Weights of a small transformer language model.
Architecture: RMSNorm before each block, no biases in attention or MLP, tied embeddings, capped logits.
Training: 122M tokens, 7441 steps.
Each number is 128 + 32 x the weight over its row's rms, rounded and kept within 0 to 255. Layers, rows and columns count from 0. Numbers have three digits each. The size before them is the row's rms in percent of the matrix's.

# layer 2 attention query, 192x192, rms 0.0688, rows 53-63,117-127,181-191, columns 96-191
095:108119126127075150156213154088076109120133090113063043075169131119130124072157098139121120154121155134115088178149114086133139110098094106106094094128148168169161150101118082114141143127135139065089150178101122123149131143124141130165145189130117143159127096098119132170176179149033080205
084:182187116112135069134093103197157107195109107105121109144151104118129134156148142186155187146128124143103151154087090102128183161094147172136146146135095161141115201149163139158096055139130085138109116059141111175095183128159123194065069110123157193087136103101111091087136065088139141098
092:157087089141128143181153130137128115142101121127175131160212090142130112092118143134142178114150108143121101121118138191182148057196127121057131109116120120139119179150161080053161122159144144094116115138133182160104117157088190131140138145131151129108124107127152133150122111150097099091
088:139157163105141091112086087178117114161163118120128173217126144122089194162104116112117156106050150222173126109136080132105108133146122119123093127102098123124117044182074111094094145158132123136082127164139135140131146106129096163052090104100135119085189120173131129098164070092146139109
100:152138113075156129111119172071145137194107126162090096174192130129133102140164105178128142134144099146092083110138115114114098112174123119143120165154141147111103079135177108040109135122150119099087083154121182122151145161083144139177125117176139164127087152144134146124056138138103142146
090:108089120165150157120156169115115152147143130153086110058155130134134098127106104137132148139169165107141098109144102086157140112096134136089150164122135124143154165111117158102136119083144138135122132179154121168118123174122184106150189173165089162149091027125155164147118175129054031193
088:160156161094126126118100118138145134151142127141224170119099132135160066131101145135125100091164099130145177116153123143136092092163090122140162139119057077135127140149162101185099127087131152121151114093165142140127065102129144086134160106187108059120129162146112069104132085111114193102
091:133155129146150119116168091123097079128104082134084032148216161115099172129198090167107067121132159168131107083185118082177187124093124094136151106125152129094146148170151084103139132143130112102119099149102165151099141150082124156112069090141155193108148100081148165144133094137062128127
094:121165171082170069048093089110131178164117112190169163205073109087107168146177129148132140095073090200156189089137155134138104151134100163123160098140119144098114108097104127169074138166154153185109070104114129113151101092135122132091098107062121134064177116124108132079089075111166177078
099:132134086152105188191204146148134094136110149134120073084191131149184135061156141154120096138166102111086112146118129126158158090124142142095173129161105135135104183137170121079123096085188150072148189118104217115131117192165165124125132106112105198171096120116100081146187202124095119130
093:144085138125107150151142150091109096155184076147160104131156121123155156087199134155098158132116115141065070178128170101155166152105149154107136135175193120122158216157130162087148083177156122117153137136139139128126133156179176093144141121096167222132130143156147116170157151157105112171
093:138104092134171124158156108077154144124095099099043092099152155137144198112136143182110191092158113104094164059121148065151153096127161145102120147147154112160119186061082088108149131100134124073084139137141175141212125176108196112140203106140112097135144127107187145127131139084084106137
086:086090192108068116110129124148175107154199168182176130190132123122093098151156134130117115142134173177138139108109147073148081172160156116150151144136154145104144144161144165144135156176140135157155125158089104111076120116137092111122098135112193133083150092087178120105105112071191088132
103:112130122110125149148106174120164088113127100000125156104170095179128180176110100113091144078117150069154139143126171153123150140163128155131123144194157148149056159125111133111132117149152132077164110074094145113162110140140154086145094122113171116116082145118079105164136125138127128051
093:071079179158096060109133090147126122163127122135147125207068110105050123153126126097086127084085129163192135130112160174103095096135143111151088124142106151166078120143139149151166175173069080122152105123141083154132107111148164081146085090119166133109135095095126080132090137070166167132
094:115138071087114129123149168135174067083093151128061105140150115132097133115109118150093176114099115107135124122168128125116145062193123144144137193171103083183071136126150122072123127104122152081155111115120128121118163179145167104134140075058143095076112143103125096157107167170109156102
089:124105084128122129177199116134097093152136085143095102068133164130175164073092116150113129107210097111134128110146162080159177092130135124076151117189142087154141164126143117072135109067122154112172135135131160138168071201136216156135182123113112140149099119098158068135141164158114138098
091:158139085123118122115117134177180181101125140138102171121113063075133157124142150156124080101159160124171168119164163151104125089107181111211189097131080148097174134077189140180126082111143112158143134090098130100116135060170089082121097131149136103170075210121100071098123046104159118099
086:106088090102093107169153100127153103108172147224147129158157172164084118131128147119080157119080153170143111123110079123141196156092116132150094136127171099148157126147136169066131154139128159145109132144057168176115144105117150096119142108127126152122139098138145156126099133104150105146
086:117160167075069076076109140142156062090133138167123114205062098100097113152146164095114101112072133186106159101174140175090079089135106124136119149125119139129075139181132114132128177180140107098140080128081111103124099115170127168094135103063161126146162130165097117086096133073145147097
101:180125074126131144169186177094134098122093106132082088070219136160213108140174136165136192119148114110069069152083083080191138145102142131122161125131093096161196160124138118092111067118156139104137195147136200088109159156097081131128145069149107089149145161095124122119174088158107051115
100:097130146120047157171185150088110077074168127134095152084177104207118151154142182098121203147118111118151136168119090107146136141088086162167141115182147117176136143134079147035107090150107160103143093111112179130123121132118148105158171160155097142147143155095140131131149091132079166128
081:155095068141164180152186148104136164125079155134143135046165099131139172154107126171148078107123148055113095132094119133183125121157156135093109135125101112120148142109112145124181061109148166122126149147105149113131168135072180143189143158145182155126112100148126128133143251168066120161
098:118148225066146087144089115153141108142131149112135150164063159127084088145140108114108174104103118182156184062136135090096140139115095157188134127129097143152110175138120139128191138170085116143109131082035110115158119091142150112116088110110098129141157101057086035085143060108227155080
097:109137207094126137153158102060149075125090080141137148191148098157093094140078098169113149086099136116125103112100103160108150081166145145114163156162116091166134180088091120115146152161133143108093130117127116154183104164116217124166153103144158120108165119128086074109139153125167152088
102:092118180077063104147086084147110089131161182105144166202107139090101133182145130091105107126116123151178167074166157136034078093157089119160101122110136146140087142120136089178116164155168120128132093065106086097117112092139134105139117137130140086158148115110074096133096081091223150100
084:116095105134144145110135183158115106132092113113087143136194088156121153115159138132151114058078178103126129158154132204108109093178112127106137140143091164134087178179117104071155157125149169149094125085099134134183214135181124150140153094147089118096138141116094179162141143172096146058
092:132155079177186196124143119095124155173109129203134097119176119100159176137129110151134094132172171053098046156118136124165124163126148154107122113122069099137182093112084186125202117105114153104106166120156160159131129188120141149163171132093139128137079118145133172152116255123052079160
097:151140141110074112162076102092159129146146083145145139099111136097132124083108126092170218142123097155127123134137123097079105134101140063123191164179129149152119205094088018139123126080149087167136157132142099110125105117133125114069100081148095138096102103113115095098150088139111103116
100:083186222119123096183145178128068117085182187148117071174129109138097100110153140167070133113133143143160174063135101098123217093130090129157141144120139153118102215090143106171099092131158177103101163099125094085090094076107119087178119135113113110094193107096117092130123099104134159083
087:076085147144092091118127155169160099125123087069159153148149128127059136180141101041111106072053160134128156110174125079129076138195125141117077135120160144118124139126126084133071156179143103141124058123031137094084096117094082088112138136125138138115184133100116091152101115137179158139
088:142194120189142151157145127093116134132150156142092094078148116152165110077087153180111112109162121085110123182114137098173150117124132107111184148147091070115094163123125167116121097079180111181126180134173202175116152115109149134095110162140114127095128143133146098092124122152114090207
088:114143166102078169104183157126117076124171102144141116114180112172107097118183118190123161127140100135123081170127122135167182144150113140078193157105172119108155145097141139128080124081099134116118141092152175107125117175108136165166139160147102076129178132101168086112197119148098111129
# layer 2 attention key, 64x192, rms 0.0711, rows 53-63, columns 96-191
084:147153102129148151167143170125103122193123189144132155149141131143148113093141120100089151106129119119138163147128131161124143100137111192145150193136071118138128175200192148162112062175087084130090086137107082147141143091136110070094122114118050116103126114146108111037117109129129107136
087:049145118144093208125092139148139110179134137118110165174116178147150156065175116151111102133180127128109152157159054139084153155077114106091115068187187107053080187142102111156108151167115156140138126114138138156102112136118165135124110155130124161137110098093105122086137124120118111119
103:123108089131132166123165148177080098097096159108115096128126175122118137132123169154043100083108129095157194146144119080081132174179163107135117142148058097109154160125142107148098129133155160138096031138167115147098087091132088114138121181116109160066134069143094075088101095142189140131
092:045161134146123128138107126184122111122158105069087107094147127149171167109109187097128129157179093084102162123116120163125104186122133085146180101161136116114102109029150110166135082141187140193117119108156186133091141090181119186130128093104127142103150104112122121169153090119113104123
094:135123128140117116108217135149078129120134134132066089138110146158144139046107091121098166126153146179117202138130186118147126110109185107140177133139172132102115193123110118146106125136122162103076097180152090139105108083136132106132132154147118187152138148113105116066103089124162116131
083:158143137128118158130126136123120097161134109125131159101139085135118077153141069131121139095116150121158118134124153133144213144192110116172104246067070136161104175166139167058119113130077136075169049145152087114158144120122162094117150099191112102086137152128145121107113155100138107079
093:164099128091050090073189103164163125130129119154150132096078096157131106103129105178102133112066133108140119102152183116147126098162116130125100098120180111164087105100086165130120199124120111127108104148097136141149119113145170118146126163135153075198148140131177082147140149047132157148
089:131166149170123153154083108111092065182165148110172077160154149136106128081127078140103127111153081172095129107121065164092102124154148114069131115185159111082173112094125114154095103135143112165165133115121145134074150139111123147129097086137124103156119093143073157051097100134143082211
085:078168148114112133125140052145102144153147104128107107089169125112175174077175050092139135164156113187089173085077169124155087140090109137117169105192164167110140149040161158128144124109174102148109094035134122132101112117152110205115140126157095127130099123104193129149164144192097138130
092:189106124117111173124134082097134109158137127155155117197133176106067093127118079176119180138129148151173119135123132118104146126165151173156075161094137093143117091102062138139102142161090119061138144136125052156152173143147145096142203126120150086154103180151118111059070141144113141140
094:147103097152207129131093160114045101178095154105123072158133149092094049118151088160125185084187176139140126117156081193138100133148118149096139189157129120110216128160081100146131099184128138153162109147146123187107181111136083114145137108114090102125155115168058119091106063148152052158
# layer 2 attention value, 64x192, rms 0.0468, rows 0-25, columns 96-191
097:144071171116161162107116162090116183196129077174173098112125107141125181082134118148136123137139107133130119128071131155141169155169153112179053147089152164136124142109091082133074122108092087172130135138138102136146109151058159091168136107112158077110102096158141131081162092155133112150
104:057148150074115187165134090126106099116179162130130077136123095103110145145155072199089084135116158192156127119064079115146075139114040069138085115108130101103151056113138120110116135205107158098112168203111130168143093118124192139171117160149084096135141159192159134129134126095106098150
096:124098139144199194208150101128106166178118118127144074097104103124075145103158116143078131114147125146120140180119141129118152131145083138138163140097129179124142105100151147156126030091092100106089107136121114166207080187153110095118130143149157122156101119154153082097130098105221103127
099:106106199122143138173102144148068078224107172093138096131131116140134162078150114079095149165162159111165168106175133102158116080144134077129127119078174150091127132129112091128126118165161086134065170127110114098125151112112170074194153119137087090125199085131123177062151066088140164134
096:166139095193108159085097095133177135085145117161078110102123129184136156120119164168184139150140143138126071151149190100114142159121126163087099121171104141133148090139132174097166105121129116135114168167102135172128112168176085129104133091173133102138084109118093132087114173078136152199
115:138157092209151138124122164142205133143124090161160144124108178169087127134129113130172090108166097148159162093115099129091118071132101150139132142108113172132119169151165105149127119091097202126168183056212140118139100184082109139139093103114110161146108175107128071166138127092148140153
096:181133114106117159140129129100106163108121118119168195128117123100092099160140137152139104146146112108124143135116068161136140181148097109140193146154128100127102137103110115096144149104156141153128075146179082124183128120087137113091091137084081132123187094153205091153149154057116135078
106:148071130157109155109099137110144166093176126071087088090136143156083144100178105088129150091113175046125143112126114091100117168117108094069116121109194112105149102093161133140113123146137090152069102167145159147136145151143121119135140093058132060135126150108102144107122162099119150128
103:140143121110111186132161145149101150140149143103144177161109156137120066087137115151171147121079076123117096087113123162080109171169162089078112115148148141132163162131193149122098122082095135096157144113110129150097171070154149139100144148141072124148136178149163125117145148135081131097
089:171109131133168074165177091107124106114107170100095110181182149090115108163131197106138115128147177119117132107105147079147084094142064091119177179118084189130123135141148124086135116145119134087109124132187144132101128162144100120155123163131143108145102184120128177127126092119128075070
090:183025097184168093150105129151162096133098118105117106123160113152104111114165177151094135097062074115178110125140055138116143159145175132145099124174165177144124099169156113093118114113140101132122160225094151101123164108136141084139138102119063120093150079135118077099135153139137164154
098:093089113105152130123066171182072119124126107126148056112124103121103134138213121128116142109169059131146142155118088099100110138109156095089052080149159103131091113115123124153141162114083097130135152097061111151101085162133129180123163128108105154182134162110114105122117136176052082143
097:079125144165131163101119166111141106124111137157113181147142139192067117127101127118124214136106131128085122115132095112104028117118121067064173177076136073142113084126140149203108157144130124124139115097164166152120091154136105126156121177049095098137131158078140150081140114119158147127
101:123112099119170116159214115104141135129135107127128100130145185141112055137104052134064140114138137160141142109137117125199126118113144114097128153123130114159169111129062107135057141154162163112083123145193126112136135120098129099145160051169171182069127153094138109090095104113184125074
095:071161075075082121138100166137126063086159134145120144147131150157118140176113155124159181170155121100148125173114101141120085089133151107123120134117129135141101152103115083141169168099106097150227074170128106127123097118154112158115093180109036150074178178110094120104120154173132153099
104:101145149204174094104165115173162186132138093186108128131124055096105125131095106186139113184069170138073157144138127112136143166151072129143176108150136144157139107139173152123168117086176117092133080097117145153193159179154162181112133126111103146148101065117181169098116107136125081099
103:107097116148149093121189084158027125109110097156116174135121113087169126138101071161124073177137136114118162115110155147127149155116127014139153188137104098154163131120089102143104141127138175149146097145097108123194164139129121127153098092112159134098135070135161179181123116139141117158
090:128086150165159123128113041141084123126136144096066186120135097102145180083139154173144068163152165138119166080122146129111120093099086103111155083122113182077098141110145098101137121180138148189085143137135096060146088131232163163147150170107140081122059128081132137168136121123122119188
090:091100162084138109096170126101089148135140113122141178141155126107131066082097104106132125118139094111089188070142127126159086124094125110189134203162065127140119167087116144138094160106149187101123101183154107116148126130079149220104232127143087116081155126162153120176114110088161108089
101:107152182193141153113162138114153144127169174166168109110105158112138111123117113165124128168116107078163187163151074150116123085132138152180111085100122109129158108119166112171190159155066180148106181075148159148069133088167131152120131127144076163128135104130089065098203140146164102154
100:112122123097130149060132126109102148131096133099133145142133176139133128104121127110115156180119107114141188137133159155112167110109190135123094168129109063135138175118089099163109139156127118175191102103160116041136230048095115086129118127109185121110173116132150204100151112085076146086
098:102135145197154129088107121162112166047143067080155148100109172098169137105141062150083181107178129123143150175099164169140091044128112133150142146128166100159085121110113151159101153094101133141115081123169114121124078131102111120088179166111157177148115095114158159162144069172193078150
107:125100110087038120091099131140102116112172124061120159153157112101093131125070156091156118115099099069115166087127153071132140181080107132119159163151130136106124108109102091137133087140119053154181101088094083105179105161163118154114123128144174079119191132071174121154132124134119105156
105:102114139081199082100145170111130091127135153157104193123113091107118111108094060117115120187124140155107110128066122119150167145087097092173134177122085173155129111153144105087103115076102085111138171094052144128170150133101185110146177154175155100144154098162171210091116166145122118174
096:161156107172170132142115160135142047118139089131143161095102142140131081094071122121180119156143074120101127117149172131129211115132155141122125199125163125106140145109153118086121119125184089145138145136142114157124145112167181114170148135155073085140133119104140107088136084146178172187
091:114126080179124176132136151118120136098153123100141115140101138126124110137160100126071122081121127127153145152123156170139059183081086057067128128119103126146083075134091084114123085139144120088144153089117138123056073164111112175090120130158124194201106148147164138114097165163114124134
# layer 2 attention output (transposed), 192x192, rms 0.0761, rows 0-24,64-88,128-152, columns 96-191
094:115145129050095191079088121137117138108169172099094154132157096132168088105139162123195156052157137136126116145127111135179137170094121107092166138171115120090135088143135123110183155129159102153086109090080149156133112118185123149123177093149171103120100191125127129129140066143103162063
099:093062099098130109097121104156136165153123116106100137085087098161157121108104106116170125142238120151148110176137107102167135100095134145097188105129161111086134172070088097134141098070109092153114180118079099152128122113140099133130139130166097149142116185122133136224170130199070104130
108:110118160100079086080092132151140164142117123099140097131126115140093117158082112110180119146175115114194120131126091116114125161142090088153190118166145166092151138081119094086114122101103069139078143117112078118113099129181139155091156116126144147138138152126150082168155092105098148052
102:098133036118145156121176119134114134104134130110123150164143099155103132136114128128108106151188149155044129129151115151114195204116126155107115112158173087112151096118128156144152115048145100130105120160141122177100167145128091154137107132140093126155068133148099158132070116155110123127
094:114032107137168157161121111165084116155162115132188096093059160110130123158142092158148103142145086070144160161103149102133103095085122069146115137094157051131193185126072140123130145195112075178134141151172129105133078097075124134136148086114170134123097058148112147170155171188142163109
092:135169142088120128102111089073113137091128118174097119115155134106164115125159105118147161141081147156121159105099134178166129194110207073157111118158164214122148055156149149168151201122129150123129109174147127123108182172203135112096127128149154091110168116055164132089170107130128152084
099:140148198157146156197150141132125103126104177181096094123159108114131162061126153128114121103076122140036153094160159172124161058113132164117058122093155122132090168169130181110143094134159164122145097144189152099176138117154161153088114116121131138125111054152112113083084124147166134174
098:172099118160151187224190122159105143112114126095149159122091119153097134094141142129099087127172117123164122143147154124045184086099116158160137145132098087143148165093094113123079096104115098139124172160148086166157116066060121118148149120130101172125060087170106132102089161189149088177
104:101109101094115024091108103092159128132148099157074182162140094112111140115123105127113157134134140120041187105108113137196099113164120095178134130082101184107102032132143118178173188177135169108140118130159127133101140167129097158160082137135180141128119075089133152147094149160123128147
087:175165120153073108129148140098137172112093111138127137096110110177123154136140149128130154084117150102119124152200166123033099130127153163136144121158103140109073115124115086130112101142179111117147136145112139162152130153154115113114113150126118200155158162103103056078164110138129125150
095:057097107106093116142131114135136144098126132128118180161136039154139143110103155147194100108080145084073168124128127153174107112150096131125160121145111064079150122144146142129163183160176100104144107092083161121126119113093098137157077095122161151142135138056112148024069127173141123075
098:096109154142110128147116143108146152159160127120080173154102145104145100099066089101125116140170116133216134183133126118105134181090117148109146131150207169142146112112131161118121101128102134162062092134154081114087124103112116143090119158143067137099092105097125153107169127137133125162
096:140088103160134137177123137137149139143074121142107119144055132100162141148160162104085061154098127131192146128137213098085127136150137170155095109108100138146120111148156089102073144129120184105141143141121077157117124116102137121092131111169086140155123222151110151130102187116140105231
111:125178162120070175164079128115097151130117182098127131172161153128147085169142164111101139124123130105155133127161137114058182139145147195134090103083077103122112199098098123121131111148137147164121161086082138148119143115109159085129157103124106103143108192152116091079167119138159132106
105:116089118192144115110161110123147144094126080163143119119056180130167156105159155121092095162104100105119157216156170104114103114129125137102140086073145133144114090122121133102110119136143174122102120141186142094127120090106133112126078156135065132162117128109132193114128202139155068211
119:135101179107117100144108190114104085152126161146163148095175118140122132120136161122162125099180135098133080128085138143161117088145156132187119171098082139121086122156141111060074120161149144096153177159138111126144105200111146094145168127104167193125134162211147097195125129105124183112
091:164205169170122167128101151155127097116135200133122126120147135140108066099132157117129202131133133130131154097136146124085143080102151175116073128167081188087099174109112129100136131153099108123077163133147147116186105118115130139062173123085081130100083140156134128105163124134223146178
089:121128096152120086143188145114128117082136126102148103108083104170079121114094081146196148153183111158124137094075104124123120138123098159098114147152159146086166143087119205137134130064103078132110153115090096143136152103105116173105132108186101146117111127117144137220114102137096153111
106:168177113135134166136124129132117130108116206133130126141158147127166114155149170123082123105081153131109096087142176129094178112176123158117085130122092111128053100163131144139104108144194173117154110114094193160138163128125146054149119125108165137126104143165148143078136113136167119164
099:108116104115118053079128114132122139122200065075136142109149135124117134175122104128161163194177130153117121156095091125181110157155142096119191131111153175158139104065118137165142100084088130147109147123079129110068139130130101158138123147171127035102161092055157127194144143135059139119
101:142162076126122153183103121116122100092183177110146133120188131137127134082181151163105127111070139118075115122126121155083162180174117124114085112090128080159116138137145115165121140094176165113121124099089165113126139142117123172154106088126159106114111100157108125049110104135185134150
092:132146136150136145085121144126125096129163132130100059124210163143141082159140157123082113175114131133137101182147118160125150175161122183131113144140129188106118096091136126159106100120139190082085124117075109106111129119142147107144116123154110120071101134158173123161163140115107125204
098:144137120205190164172163154122112108082107146139142142160087116134094124103122130118069120145120159127164149101138138113066114112088156165121082172115103109153136139123139152115090154131083128120149093178175106135149160074061147139147139137121086170134064080125144143118070161100167112143
112:135104131139167147127093140102091079122122157153140115140143074126132095076127140156173174055137172114073095057103157118167058087134157109094089166111113091088061139177157152131088151156171110100149121146116136160157094171080130124104148093117164128126118192158130158144123110138150151102
090:092146063086117118076132128125084147135140112139174136163187092095123146160173126155082126085153166122024162108149092125156119136107105135168148104140091152082123022156109153131103174172133035149128104147162156100126151143165142195096128137118183126123124110091129114124102152125063150093
124:068178132145156132161206144161147120161108075133178084073090129137097081089158141109179166109102122154091185121145144101182130126157117174133136184148114164131120086137128085182163132121090116099103146115135201123095179125153129093092106089193160106083120105146157119140118139081091115125
110:134112119133155120120127100127163115125178083169103120126129118138110143094131121131168177184169129160147118164133115150132148104182172186165137113121138131107189101050155123199128113075147128105099110147113134128052149119089178137166148185107169106131145137107132127140137114129094081130
107:093172156149116139119107079215154119171118070129135103150096077113072126119071127096181093120084080137168186149143158112128133129098098163130177111109153139102135157077137088179174157137081137169089141131126076073102084072158133168070135176168081103125139112091123107121088128102149145117
106:162173088155156098119134121107108116131161101161111065083126135135145089090229143076148203132159135121093119133168099075091162154154126087104105167154187136170194109105145131147093109088128084113131105150141179135126184178082108123092110098101164136148111170166156116159189180175140102091
101:109042153123130187152162128158104108091139164130102148088070139224151171136112142157049141133126148149092135130164124127140143168126126115142082113177151103141106126114100159117103164115183173152119155191128173167128118077138148162166196122088114179113066093162153162142091087176117163186
131:082160145088133140115107127126093126141081155102148117167089134118125094105083114094070080144087086165114212172148138115190113165149086142083156175168158126112062067134160116129114150151102167144166117116134132132139115063179090143093139121161038093099124086147080129131096103114127198173
098:123146102075098097168050165105108119112094172166130124107118181100173113074113143100097107094157140101070124145096126091138153118110125141133131107040129131102142142203126138082104084080111144149189145120105122133159142176082107156079102061106119140123156162150141208148121125152107079154
109:155107121101134131173182147102088113072189138138115151085177145194119121130193095132100172182189163112108084123131091123097171127175169082194095144135127148158171143149089130125072125090168085060155113152113158156148113178087149098158153082097200148132119137149130138123187168157159087123
105:122163153166129119117144157135102129147103162110165115136104190180125141098124203118117164160077103163059106107169118144132108089115130111139123175139113167122074147105177117131109148142194135074102146115138129129146174123117089079109072096146174178132116133181185125107160068143133157121
104:163100163098111134121106146130124143180145146119158136177167069064080090176096105131140082098154104099150165190097148127153125095106077155114176144092133134093107135126087100183144114141124143155158112097102045070102039152135105140113102142168081110147148137093073131138125165110167136095
101:143114213118149159194120164122115119145123126116141107095098123193087081123118112099139202141000142151071120118152136157102145088180124160104084177113109164145142151157178140181071101121137168107109114093089129128094172139100060092133114099122193154099170164158136131086136106110137129067
099:073146121116106147149125124142163116123142128111105160142156143125063141156063128133163101119148115102134153144090168142175176193081123129157128144145148122152172140113085136118184181156186097133135066146132164139109083164164132100067089133122098107105096180109074134098076136124158194168
112:145072126105166107124156164105129152149162164090089149165179043107130066173126112120101089169194144094161149160049116131160163168108114106143090144114113137120133111179099119117172131145095148103161090115140107122128021134142147109171142126112111133127126150107037143153136165108159169149
107:132129152162110127133103147048133144188114101087167119154159150120185120164148091104184106112153140142143135133154102136111039079131153160132182139145129158118089156160088182152131097159088130115161206093166119095140116131107145132076074082124125112148154132140126116134189145093134115099
097:181073137067150118083118170103131151076172175085122155154143088134108109139122121140067077146179134112109118129050113179156153146118152098114122112090139098108155139129097147071155150124168119132160078129159082168126058139107139168159148108065139130152134145109078157156142137147173157159
099:118147106186133069138119139157148093131156083119111122037121126084203174087134156117134131119130119086101130132134142116110157085130117153082143120093092117062116109160140144106153098172057193198127226133136091112123134100143124142169136151153140174122123098155170115172141143147097110180
115:149148103133103108105109130130181123105147122153128180052088169087169119088152133168144114139180148092041101147118105123097102083113174162182154082137066152120145104114084115122067114097182074131138184084118216192149076160097170091097110138077143148123148135140196153134153170123076084146
094:104095134084117149126100077153140082099144115188082142143102106151091161118122123129166141179139117128159104106104165108123159172146098151189128070142158098087175132040152145154092116075207116158092117112071148140118113114069195152121145185138130114139092139075152151187076121149128086110
109:182112116166119137118124160087138135168146157128161129134212077067181123154189125170140123113183133082069089117090117138097105062134116127091138133110111103096098131200093164138125088168119084088163160084147092123109095167103150113121040089126187132146140090133133133188160160113158082108
115:101173131123126133074109087124082140089142106093184122150089163157104186119042159155116102162105133191160077126187154141148116140139163136130171135188141096131082112088190122139114143148194096130107150152115130124133156065129105167134114156160110117120091095126122140123101071138114186153
112:156137105192122104139142157073108144121140116121170125067155150162148121125208135135125176089144142124114082077116118122085118133151133079133083172140117156167109148166127143060107093109158093080111159107168177129145188196114126147117089060126185158131139117156191079134192125162142101082
108:119151092138114111087092105161157118129129099111121178129208079078156162152153152115143050117170083098107155082121180182106100165083157108135154099120130103113130165123121163111155158174138089135142163105180090114146069111113134181107065168107125094137136131082129067189145135116156131155
108:159144090136145168131151118119157119100155185166096155105176119155137131104189117158102116144157196083126094079093103118126164116110174072169033101126119116115133120152083143097097116103165098085157080144111142160160149201094189095177139097066176168137147111112185166107114187155138062132
111:137145095205142123170136111136162095180117106167101093073130127113188126068171154126208212113136166086080107090130093105110117103175133140093088097101101128115106057188144170130125108109094130116122200126139131152117153131111177105179073110118173156092114114153166153173136162128110114137
103:071214131110146142099125135131089122143083144086151063114108173125170143088155114132093117117095148101078128111221103098154096138103141119128144126114139132083103091099153141169130142156129108141136194157069151106114166083149128100116117124156105170125108141181160167170147128124092138137
094:101135189124130108157092072104118126094157145074137117153061139134082114127152135139137172085125120140136173104131178131134112146154105131097151128106125105151147202119130127111123150197108153116098102128148128102116073083086125133187100122132129125095145129132094095140131141129139158149
099:125119144130223070116086082139116157113104110150128117126071144176041131133095154117165195096133152123129136148143117129150115160159131138111138112112143113157134189059117093081118121092118079140099147158086096106148112107151102162100155140096135186124121111154152120183152127113089099161
115:138134181118091092147062084112091114099190109150140128156056106163051122144097099134097129149115113132136130096172198118063098135130042095140142111122154085154162227089139109156092170157100087109118159144082079116136062122117135136112149147077128116128136098127145120089100125140162124108
104:155109068156157132070124131145156085158097188112082088156148142131140137114123213124177127105159127081118171154083156138158161155154168178096123159129156102125091103110141071062098109109142130120118116155171138123153157117128099132098152164160063170084056152129146136200092180126081156128
087:122101137118118184170168091162095140130149059104154150094086121107207139170150109113155139149184092123081117103159092121150119091139112062119081142122065082125135121149032194162144144125132106123184169133166118126121082116105182113173086081107160124136118076199136101157165112184141114111
105:113159171130067122124121084092159120091145148107133153177110159064177132142149063094053148159076090133067142060156151148096135127136129097125054174170099103188152158167052149173130159159093123048147128109109117107090135149129180083136139108098164102103153115103109117113131134120128160116
083:100125124160125139118140147120116105138122177157088083149180141141132161081094142107140145121104140179134167116109127107145183093147181185103095108138134150125107119179212124123174064083139168117167103075076192170145142107130100157089147107158108122144163218121098124160102125143078157142
098:166124058140174169148174152194145152136100115105116135104152108151162123103141193103206107079192095144102119190110113125140136109128182148133123145145067152103130065069123125090113103060136130168132142162173132088145139098121144154114147117167162176124073109179131155169139148162100107124
105:131120141122128131077128129120164116141124159122104107162161150105154115110144082129100112163154151152054151133103097156170165108129163139159059196131114173102080104102011138117169133117147188107117117096174125103115176160107117125148117098161139156106133158129105106148140129140133117127
092:143139097181115106099093122111090148143170139176138172121150137171088136156111123144121111097100153107168127169205152094072084106084115116139169077165140138118152173114166149190134114159123128111112124141060125120174094169157077123071117158130163123170156111099129150055136125135161147114
080:115130085077123159169099110100127105143102120116104111156138135095168118097120113114197094107100111120061130117143125161127149102159164121080120160125070187175145121131117203098111083151113182074148132072146130116133192120052092114155086133115121116069171143101107163115058139149158096118
085:145095162126125072118050136072158136168156136109148166222117119158107078053081118076127179092153103125159128079131153145147034119128095165134138149114126108137167156140120128128107160154150099159100096176139080046106090181105154108074092138086113146078115119139168186131103125116181160145
108:117111058139166143106174183155139212164123128143093123112131101086190117157139165119162070117148124099176101192125090118117095123069154115124095077148092134107173097150151139144156147117082134150088147142100127082146122138166101171062153104136178119169116153167107188092155126136146178130
092:105161187110117123120125164073161108132143155170077145100167127130155133132111174165141107167186177143172100150111102132093105126160138176130154107139146146076167110217124163103182126159142128200196152069095169109142139092124097132117110103122081110121147213132060120113165120091150188181
094:146088056138176129088160168131133227130077154121126153131123159126192125108130175137185122133130125092089096156095040135133151116092164115127128089086092136114171048187155151058161118090112107144057174153140156103134195146175129161089130117136191113171101130192154187135148103107126113132
090:089129117152110103174150119099046091104178113117118122000138119147113140112148136152111102184177101168128106162113172121098182152091149135099150101089154077095176084047125158161138173110112137167131156121098116189102091160113113178120143127130138166179124174136091111156139139177116116170
091:127135166142110100090127157152147090116162193141124109122145111218057060103113160119118100118090162113079108147128100081125126128101109183157138109162161174090066182072176101119133142173180131160101186118131156135123078094142128138067165142142000151108159161101147134154162110104155131136
090:142095172142136116169127109167107073101149123168153120165040089176080133100123114146144137088099092103119150061116172096108141137142051107159084110132142069123082202088135135158085142107145100099100186162109096140153078099102168098137184149157089127130088054113190161164125105130131103125
092:139151111157173156100136182103110121117112161156099144118215086147144141125155183183135110138108201149092099139107113133119144134074166121090185104114173149095152065202165188113181131134143151168126106141092179159132172109166087144095073092141147129154144144146129147092138161121143119175
091:116098152113126103119123076150134140062157111129166143152076111109117128169113074094070173141110130158103095084118166151127134131141084091168082179134103130156086150082040093130158150122155103104121123145138083108090131146141183074167138113116137126086083113094175134170120127092118133105
103:123111090128158134132157173138172082134091176106103111074164120106176134077180129138166130129167179127123123131062102136185189158168177141107137159088133176102078086170139130033161114121187169115136122102177188158125186120118127161187095126187079156092140153089124112173123147155101147106
078:195123144189183103154126155147138081119124160123082096129168065180154090079143157158104099161081156112102120088143144138115158148113125116166121124038121080146134160133124157120146202170113086097093166162090088123082128148139184122098105132081115119111147166095150206157125105127154144179
090:141118100189205139126148176178153137146100139117102131149154106167137135062145183131142083081123132147165174135098128091148130105092178158130095113125152135089046062147159127107082124070122151170062121194143154139176142131122122119136160130167128196156085101145196128099135129126116107107
079:101147139140131160121079130093076079130133115140116049151143120148092094063149167170152154081134136138106159107106128128112116152175157126064139107107173112105086141149172160108096159157161203140104147124108144148180086090093108174116063141126073165128135178121072082151132165119156120134
086:092164131150072161072086092129084113153172153097137140191165139107160155127130115193087111151142121116106143130178126118106173102078138121163079105137082124090140057131064129171074129084099113123122121092106100081087161105092142121105128110156140096138088163177107062118159134117092182120